From a checkpoint of a small transformer trained on Wikipedia: learned positions.
Each number is 128 + 32 x the weight over its row's rms, rounded and kept within 0 to 255. Layers, rows and columns count from 0. Numbers have three digits each. The size before them is the row's rms in percent of the matrix's.

# up: layer 11 MLP up, 1024x256, rms 0.0905, rows 100-124, columns 0-127
# down: layer 11 MLP down (transposed), 1024x256, rms 0.119, rows 100-123, columns 0-127
up100 089:113149103093146139193135190108067158113148118100143182064072068125088126095094128166114197108157098119089139133090137124140115133168170146143139150132148167111095140126109121140127156117134106138172082168188146151074175061193135133201107158099120169118163094109091097154049136110103152119137169130133148096147141091087167146137148107124108136120139108163112129093106109131101178167184
down100 087:137180133107109082133151174086109118122154105155105120167150102162089167136109151111120088127122054103165115085161117129071171083137078122112142143180132116103169135159103127143144165119119131121111148162062130094110146161084143137177200078163121114081079135145117142105198188131122128086161108126099149113087118162172144149131081095087134144120112128084130102218104129158116092078123
up101 091:175039062139071123141072129177136188081117153146114155131135112076140140168143169147121152058137152141143146181138083144161183140150135154132099125125134122117169111131152065151091155100123104115114192182103170184072124052180098088113138098088100110126110091093098095142147146194128185091142114140181131112126108176136135098174136088082118112115173136109065140103084127097143117090114
down101 089:088178173137143155219141140101112084166109118161080137129126074099155118107150161127132129127110121152145143090124161097131067109069083076161087123073125167142110114135119183120131111110199166125156093066144079135143108142133108173073152130132183153089091123133136140169137094033121104121156127138132114140144124159118142117094131101147144118115095139138204121123162152167121169101139
up102 101:124122111103156108150070119107095100134133123167093076101124137110139078113200126122196159053110137101150143111102148097118061105160180195168128099147148124096246105166166107099171098124148163178173161116121137121085136130104127115090121142121136130092135098112139081162136163160074165133114090071103096110128134119168108106081116135157119151132124108123110099162117164100129105116063
down102 093:132120099116104142133198104133148116089163126111110172155171137149064153062083141130098117121127144164068130092033177171152140082118072138144119114138131157118063050130099186080075153100104134121134197194115119149152081136143122098124127099110160106117126115131135166163080134173113111093190167129135078149078140139098167103171129151106158171061156107174075117122159091126079165142144
up103 109:110112134130101109137175134170116207086136147139124165131159119127186083074051146171156091173114146162058132140189110136118140186084157179126063145086181117061142116141079125076118060058167079099172163159139114066124085118222131174181161147142077147119166125185113181118129108113106097083148147127158099087131127092130128164097172158080126115166111134120130124117143128153092128111158
down103 112:137148100075187153108155126095130066201131153089104111149094107172099138163091098083066128102077150122109146141144187101115143117151164180145138195144120155093122126144125160195106163073113128107163158112111154166114070126063144108140116178091109131150096114067104172119102159183100177159081147128101151110120105146194130114157114101109093124105179160125163138112166118068185194179127
up104 089:133158184114158131140159111162044095140171096120108176210131168111116113143063131135081140102101124171154116067071113104097123155121125124131101091152179131130158140159075110115134112135132151136145146119097124168143129101162125160156104126093128170134187130124176138169145145110061135118109090085151175187137076195151056157113116137144179074113100101124203113148086151102118112074121
down104 097:125165137121121114101211122129125126136155115171124128134108093179121140084180138120150119073116175100107114152180097129094101117112162120128135166115115177167184148138172133126092158140135132096157076170073068058138099117106165064147087089140115158129115162175148123098152089156190113135122160179103106118111118119105152109130163053093087133164128129164057161150143146152139111122103
up105 106:083142095106068118048144161168098120096107128125161138116113035126163072113196108166152122159039076111131087137106141166125105119151125141182149142145105176074100172093141157114160174157084177116127118122123112140116149104116113115101083147079117056080160151144128158113170090164131150077114124084106148129105139136142136175139123121144097175119121151131111078158159144116132128110147
down105 106:124144178105069157117120113114153142142106102187192141137120110099196132091103135135123105131116135131134115072173173119149084107118104130106213130108099159152159079139090148119155089131212137127052130082093172085140119169105157074118094107096089133179112135119149140161099090126134145095144132159118147144178167146128087064071122131125187082206152106154101196133153162115077154100114
up106 105:204134115096152103138149132162122135132148137175115099119112092121174124154117082156105127120160121081145168120152106104139105127049155136137174096101192057154175123165141149105112149094098158127121101179064154164090185113140143140130153085118161188140086101123139112129120084182154110111108118130127150174074143132077101170105189099136108087129108070112145125124161099115139165130146
down106 111:120119152172126135167130140126146114121098140074188130127148146124172159140154080148106150097124164136160159116096204131119124076192098106141122104107118136098141165154094131140159076173141101169071172132180152124116155084062038196163131116249143111136132047161131110119128169107129141133111098098152205128096092133164194197160134101124090143142142110072192154151101170113139166089110
up107 100:162132122157131127113192157156140193110150164116109111122099122175077101122082117100105137132117159106128141124164075125171094108083124137092113154079123098160122158129183056123132086172127182159165100124152117062159134075148079103123142104116123078120142091129138117130132123124076106125156133146177168136130111148131151151065151133110180109177162145127152079105107189129119137150149
down107 103:169156120118112148148126153155069149140136090113136149142144105089121176118166101134124142074112118140084079152126102092060116134154185151090151084090089163133106085132113114102144126080128093093090117095113129152116137213080150135137122106130105176206110108095201146113108169110163163078151078153129098128132146107137136183148156123123112095119128117154210155124148153135177166102125
up108 098:160086125107179085117165179108106117137066145139116138105174156093117089124090096136114140074075148155190062096115102129131087169112115182200072154125113133099151158147138155136162074068139100140137151150132132142156183112109113138111130158139173141133131122168115172109170137123145134128097221178131149097126122128106081117163128096076110142031125131167087142131157173102090129158120
down108 098:105147111094140079148118115156143181125149131106103180117129120151154157112094144160141116157157145111103075142114124162083161076165130097097112086130099212231177149131073090135083102174146103089106091148148201133141181130098152184111099078171087136104176141066111181132130102138162143097173123164121127133105180098103153117119161103101127137134169096125158118153157140170115080115147
up109 092:112055091178128098149094130122176133236094124177143128148083131184145157111081108153179117122125160175108156071117090098113138146118182144139132164158119073143107113132165129091148108070144147104075093134165200136086137102154116144109102109091198129139101141101100118105129082189087062102116081147069142134115139128156112106148133084120087107073165112147169132141160108096142113177201
down109 096:168104154090076152113103103103136168135130167136167148129102103147115104161155088076104051151190080129114110131171155078159096168131112109117149134120142176119078171116161149115105151112179135074134168061072137088106132135098079130126167129152161136105088136113111148073126142123120148158124080077129088115056092148122146097179125152083132100152102129153143147132103170142145143140114
up110 099:085170132090116155137075070137181130127141086147110126128108121100052090125076146133101136106140097153114116098160103113093125116142124136097146133092108135125131123146140092065112150132125183090098104189059125128102190117117152107148123118090160122127131123144080099150156193142115167136149086129164130115125131194131175180096102106180158122128155148176065138101112113158110111091153
down110 092:114130115174112161155174129123177101155141166125135115098140081149141120158048158122116146148137120088127183101210095140134119172142189120106162128137106131145101126151149146154147134121148134100100067107132167115092157139119099176092141124136163078097125117136132113131092128124137093099141079121159156122120108157140109157103140148134124161131129096112088122049131119124113108088109
up111 100:124122141134148082058162188171159126094071081161152121100132130131125107076146153107103154142121209125136106090108138111121038186104109179115161170148141123105160167121088181103092171093150079121108162155139091155114135111145140087122111097122112159111090158076127105145097122152141124135126118141117183128147148153141138112162156105066110134135137099083175096129108150123156118104138
down111 104:201086104181150076122089127119150114162160166105156119110140159118139101117106135150132139103132113120126160161128117142087100146103122127141085077134075040132086083112096096140142142084121113154157062114080131137129126134122168141154118161154102105099176176102107104140173126103195103095130143164125144174052107148081151128122173096166049157145099174110162142131090159089197117131172
up112 099:105136073154128169104133103155099160170057088122122173137097147107099126190133136163108101190091143119114100061134120149150169118170127172091174168096108084166113150084112129080121093095108121142124128067174144153089111116114153113131138150070115141144077166154124106164116119179158152137124145102133138164075097162114108088117151086144114129136051136124105139090184099200075154196158
down112 098:147163143189138090118136085174133158127147115167173113081160127157084131157172130124166119203169137151137127090150113116150100142094159134106159096090167163045126109152091141144171165148101110151144133157089111170098156161146111141141123097155191093106055126157150141152107120113159165131165040128124123169161132159131119170137152132088146073135094129119152111115106143118181106131109
up113 106:163157105056175184135168181114120096141152075137117184190121144092167157089139112125165145154104111067139100137118144135103108177122139147171147193156139148114139189086104117188067096122149105141157134134151074136165145095179161145142114080099133118125079109152119149147098132143135127122161143150115136200099119099093120118085128172094162157119141144137142129092133129173130091202141
down113 101:099108139166162076149114107070146100078131156116166153062189141125130104148138120155132092117110159155128152106145128160092169133138111131152164110148103056162115099134110133136081076089155159104135090145151104099127146094132143108091132139127109133179099187143105183170067157143130180071153120091170142156107117094178129107167170129150085066164163080079103128157075128095132112169176
up114 103:173148058113059115088164137158085110104158142105157118102146123122114164147099076130106067134108130147106115148166189163185133112130115132161070169127162138117122117156093140118088109140117106128116151055080138126114121107226110121193177065186142142105092131141142116056129082114096131153099154100103089147128151150135108149130127146090105072081148103133155187174145139165075193068168
down114 103:118104101099097068108089100120172122144174093121100124149088095111127109144112110110091167142169097142195121131096117071105143106172120112146168081103211057167102078091148145104182094120139106126128143131117082137100089076087090143146101158139095088081097088168105130121133168124151137116128125164149196133108140085123115094111088164192181203181135063166103134132142110135136138104115
up115 103:126090131161210147114093127096115140151114124129125109135145113155155160157083120150171111112115137197138132145098138138112073116108107105120103119069152100078087121170102145147104146104101120129104108149168108138163090123131119179127124128188078158151146196138104119036078116135128115118098171153130128106150066176150159095113146078140147139136172128141127110143142168162112103125132
down115 093:100130088135102117153112108138093086073116070147140101136113133074122141153127149146100116061115130117087109116140154122165130126125123148137146141175114058090130118190162078182125101206103128098137122094084114120080167142117120074119128120075109153068113186104121150115196137118116129140108158098141149132089091130106108115157096106143172101142188131116122199160142183104105152078128
up116 101:177107182153176155086143120094068157105124131138073142109150109136156120063111149114131093174069134076145093133127086074126075118149133113111175167129146111109168183122088165108114128075117103086110090185106134098152091126139170114135089139139164200167105127110125139110078139158131115114157128153186175120156155059169097134124128116043066091086131164185137142101062180194141148174181
down116 103:149141068093079144119089115157115105129115134126113116176122176118115196008111108132110159142100103183178139139131193118151126134107097169136091115105109117139135166135087071114221109158150146113140122161100123149076127108106145103122122137121154064127160124137161106099097149136172153151134150098133171141087103136113101157138141084071110141096053068135159153127215142116182072121182
up117 105:176126125080100176129095111130105136168165094094162120125084187134159175101113165157150121097104126130128081127160091117126064058119114135121081119077170135055155152106154143128149122087100115181124138099093102167145120122154151125131116142144115118127099122105151163115147143129090112177135163097086160088092100091079136122154134145087110058104168134143111159147129123070167119118117
down117 102:129147117131152109101092088125134090109148117159166114088143060140100083141102114141030183148124093091119157149122169134113154123178126134116114146154127158106095113145139098128077111092154118115172113125171129169107101104154109106116166201093091176141096103101117188095116123112067121116114151140124128189114128116170184158104130056108132214157190128101134107163099129203149134127095
up118 102:120102125143106140104146081163127100140165125061125147175131102108128147118102124107111129111157131108145135114093120182123104143107089113176137146101199092162093149099134142118126144065070151215116149151096116134122163120066105153175156164118188182100153111148126115108113070113107104204179113113162091142215131173122096146083117080154097098143100091125109119110163149128186044130074
down118 100:108117190135144107102117143142088100158112060140183112174106107179086121140134070085143082150164100142116104153077141088133102153142098113125124158181121144132128125174130140187185132145143100227073094096066124115143156071152071144071093162104107160197127082037147163130123185189113092129119101101133141136123129175114137100110076109046089134122149214137113177161163149110149110176188
up119 108:119075138063205110181077115104124097155154153081085147121101121108134166155121167184114127119075090084132105126140153123153088122137099119178171165044120112084124139133092105112096153193147077078104151118093184172172153086121136090119109040114166114183195109167184156098165106084099098149107194147095152168166098149157161118121168123129105141135111121173127115111090135114153100123111
down119 106:117148080097056126148135230102124095099135071126122148102128171109131108177100168096160121102079100117143120138126158086147111152161129086154116177167134114142076070151117130146064159163120125147149076081112131168117169028092090118151130156108159167151135116191142188156120147153117078118213134124158079103099111080136137192144119104089133065128090150130106104098079131126125163183108
up120 098:136157172095143081158133115133109113150162160107116080076119173097136093172153134103133179121164091094147193104097150141133118138106132137111135101067138135104168186149112126078152218120139062082084101143139131141119127121121144111138130091156148088129129107137093139163145158107103212136142155100117116116081076123161155124156101210064165168102138153164185128176180108126182171184144
down120 102:146089167122107153150138159097146108085127117114189133085088127144128177114141106132170169096115073214141093085144138143104102139111099110166115143123112106119092166170095193116103122133146106119170086092167069118138164141143140169144102065142112139086140113139137089093118137135128118169199145119083106128119191120129127144081143162122149091072173091122120126131085053110074158152109
up121 100:169074124116115125194137117180119095124112117105176089171178119126112121105143068114100147137119162211111144108127139105161098113114191119141081149141152106114151152092186135099150075209121148121103135130118162144095123137091102185107120132148148086178126133151139122168116053139145145109124132155094192184068135172121163167089162154153095092142126076117150148124105204153182133142129
down121 098:146124121061108100116077120118087076147113174112112142119102144146129111111117153134135120110111112079180140116166134151090159140071082083165151061103139097119125160129119163124123092139087095171134115091107114110119134155101129041103131196089185103142137090087138125122111095080130163108154145133150152119091113060119091150142102157096139162119098116179141137115131070151116164166134
up122 101:089120140137104117130130142131087111149154118114199174180159160178131128131060095141105118108117152209106111141102149164144105094121098094110169138090081107095119113133109117131098061192124131113123096096148118137125106109137119117151086132125138101066157097145031153139153144139180128116110145103141064170065119187117079135137157117111158138120188089049195142134059109124140128149143
down122 102:099079163127210122122119176125157147159184116123161087139101085112124094136152034175140122094104094115149140133127142074105131124143161087101183146169133121104135165149135157121118152162089110092126078124123112123151149146098044100110129171106157180175142178120079136113105093160138095095098068219107136103159079153138153104147116163184073122089167163141132163130154144166121088051107
up123 102:103157097060161090103154183158112196102129108162195101151101069064150118136114145138102201091173092070151158101112167134112150128127159155171077111107113159103125131144151098115111094168160130097128142125148169152110132107122108049088119148128165117115195130142145152135116112115164105165086132119093143063128141136069140134127149162127111135111182109142081159201121086137099119138116
down123 105:143171102188069168136190179101096122135124161156108039114116128131126083107184102106142159136083083136121119104116092063133109082111131095137117122113123171154150141124164055143134111134129141160097100183166195142125145131107087220061093128069137145059124113100137057072155105178111142173113132122094096193071174120158089084146135094127089130146091096132161100181098171117144098118160
up124 107:088058120078131134089149114140121134110138173065119111165132127139142172143088132081157145148173114102161092127137108145166130106144140078144144170138086099134143152053113143081131113143117102128134104152126115136170197170125077139117127148162042084167137094123166145091091079119130114172171162112079095121093115145130097180133088116095137151158140076139130217091145094179165149136150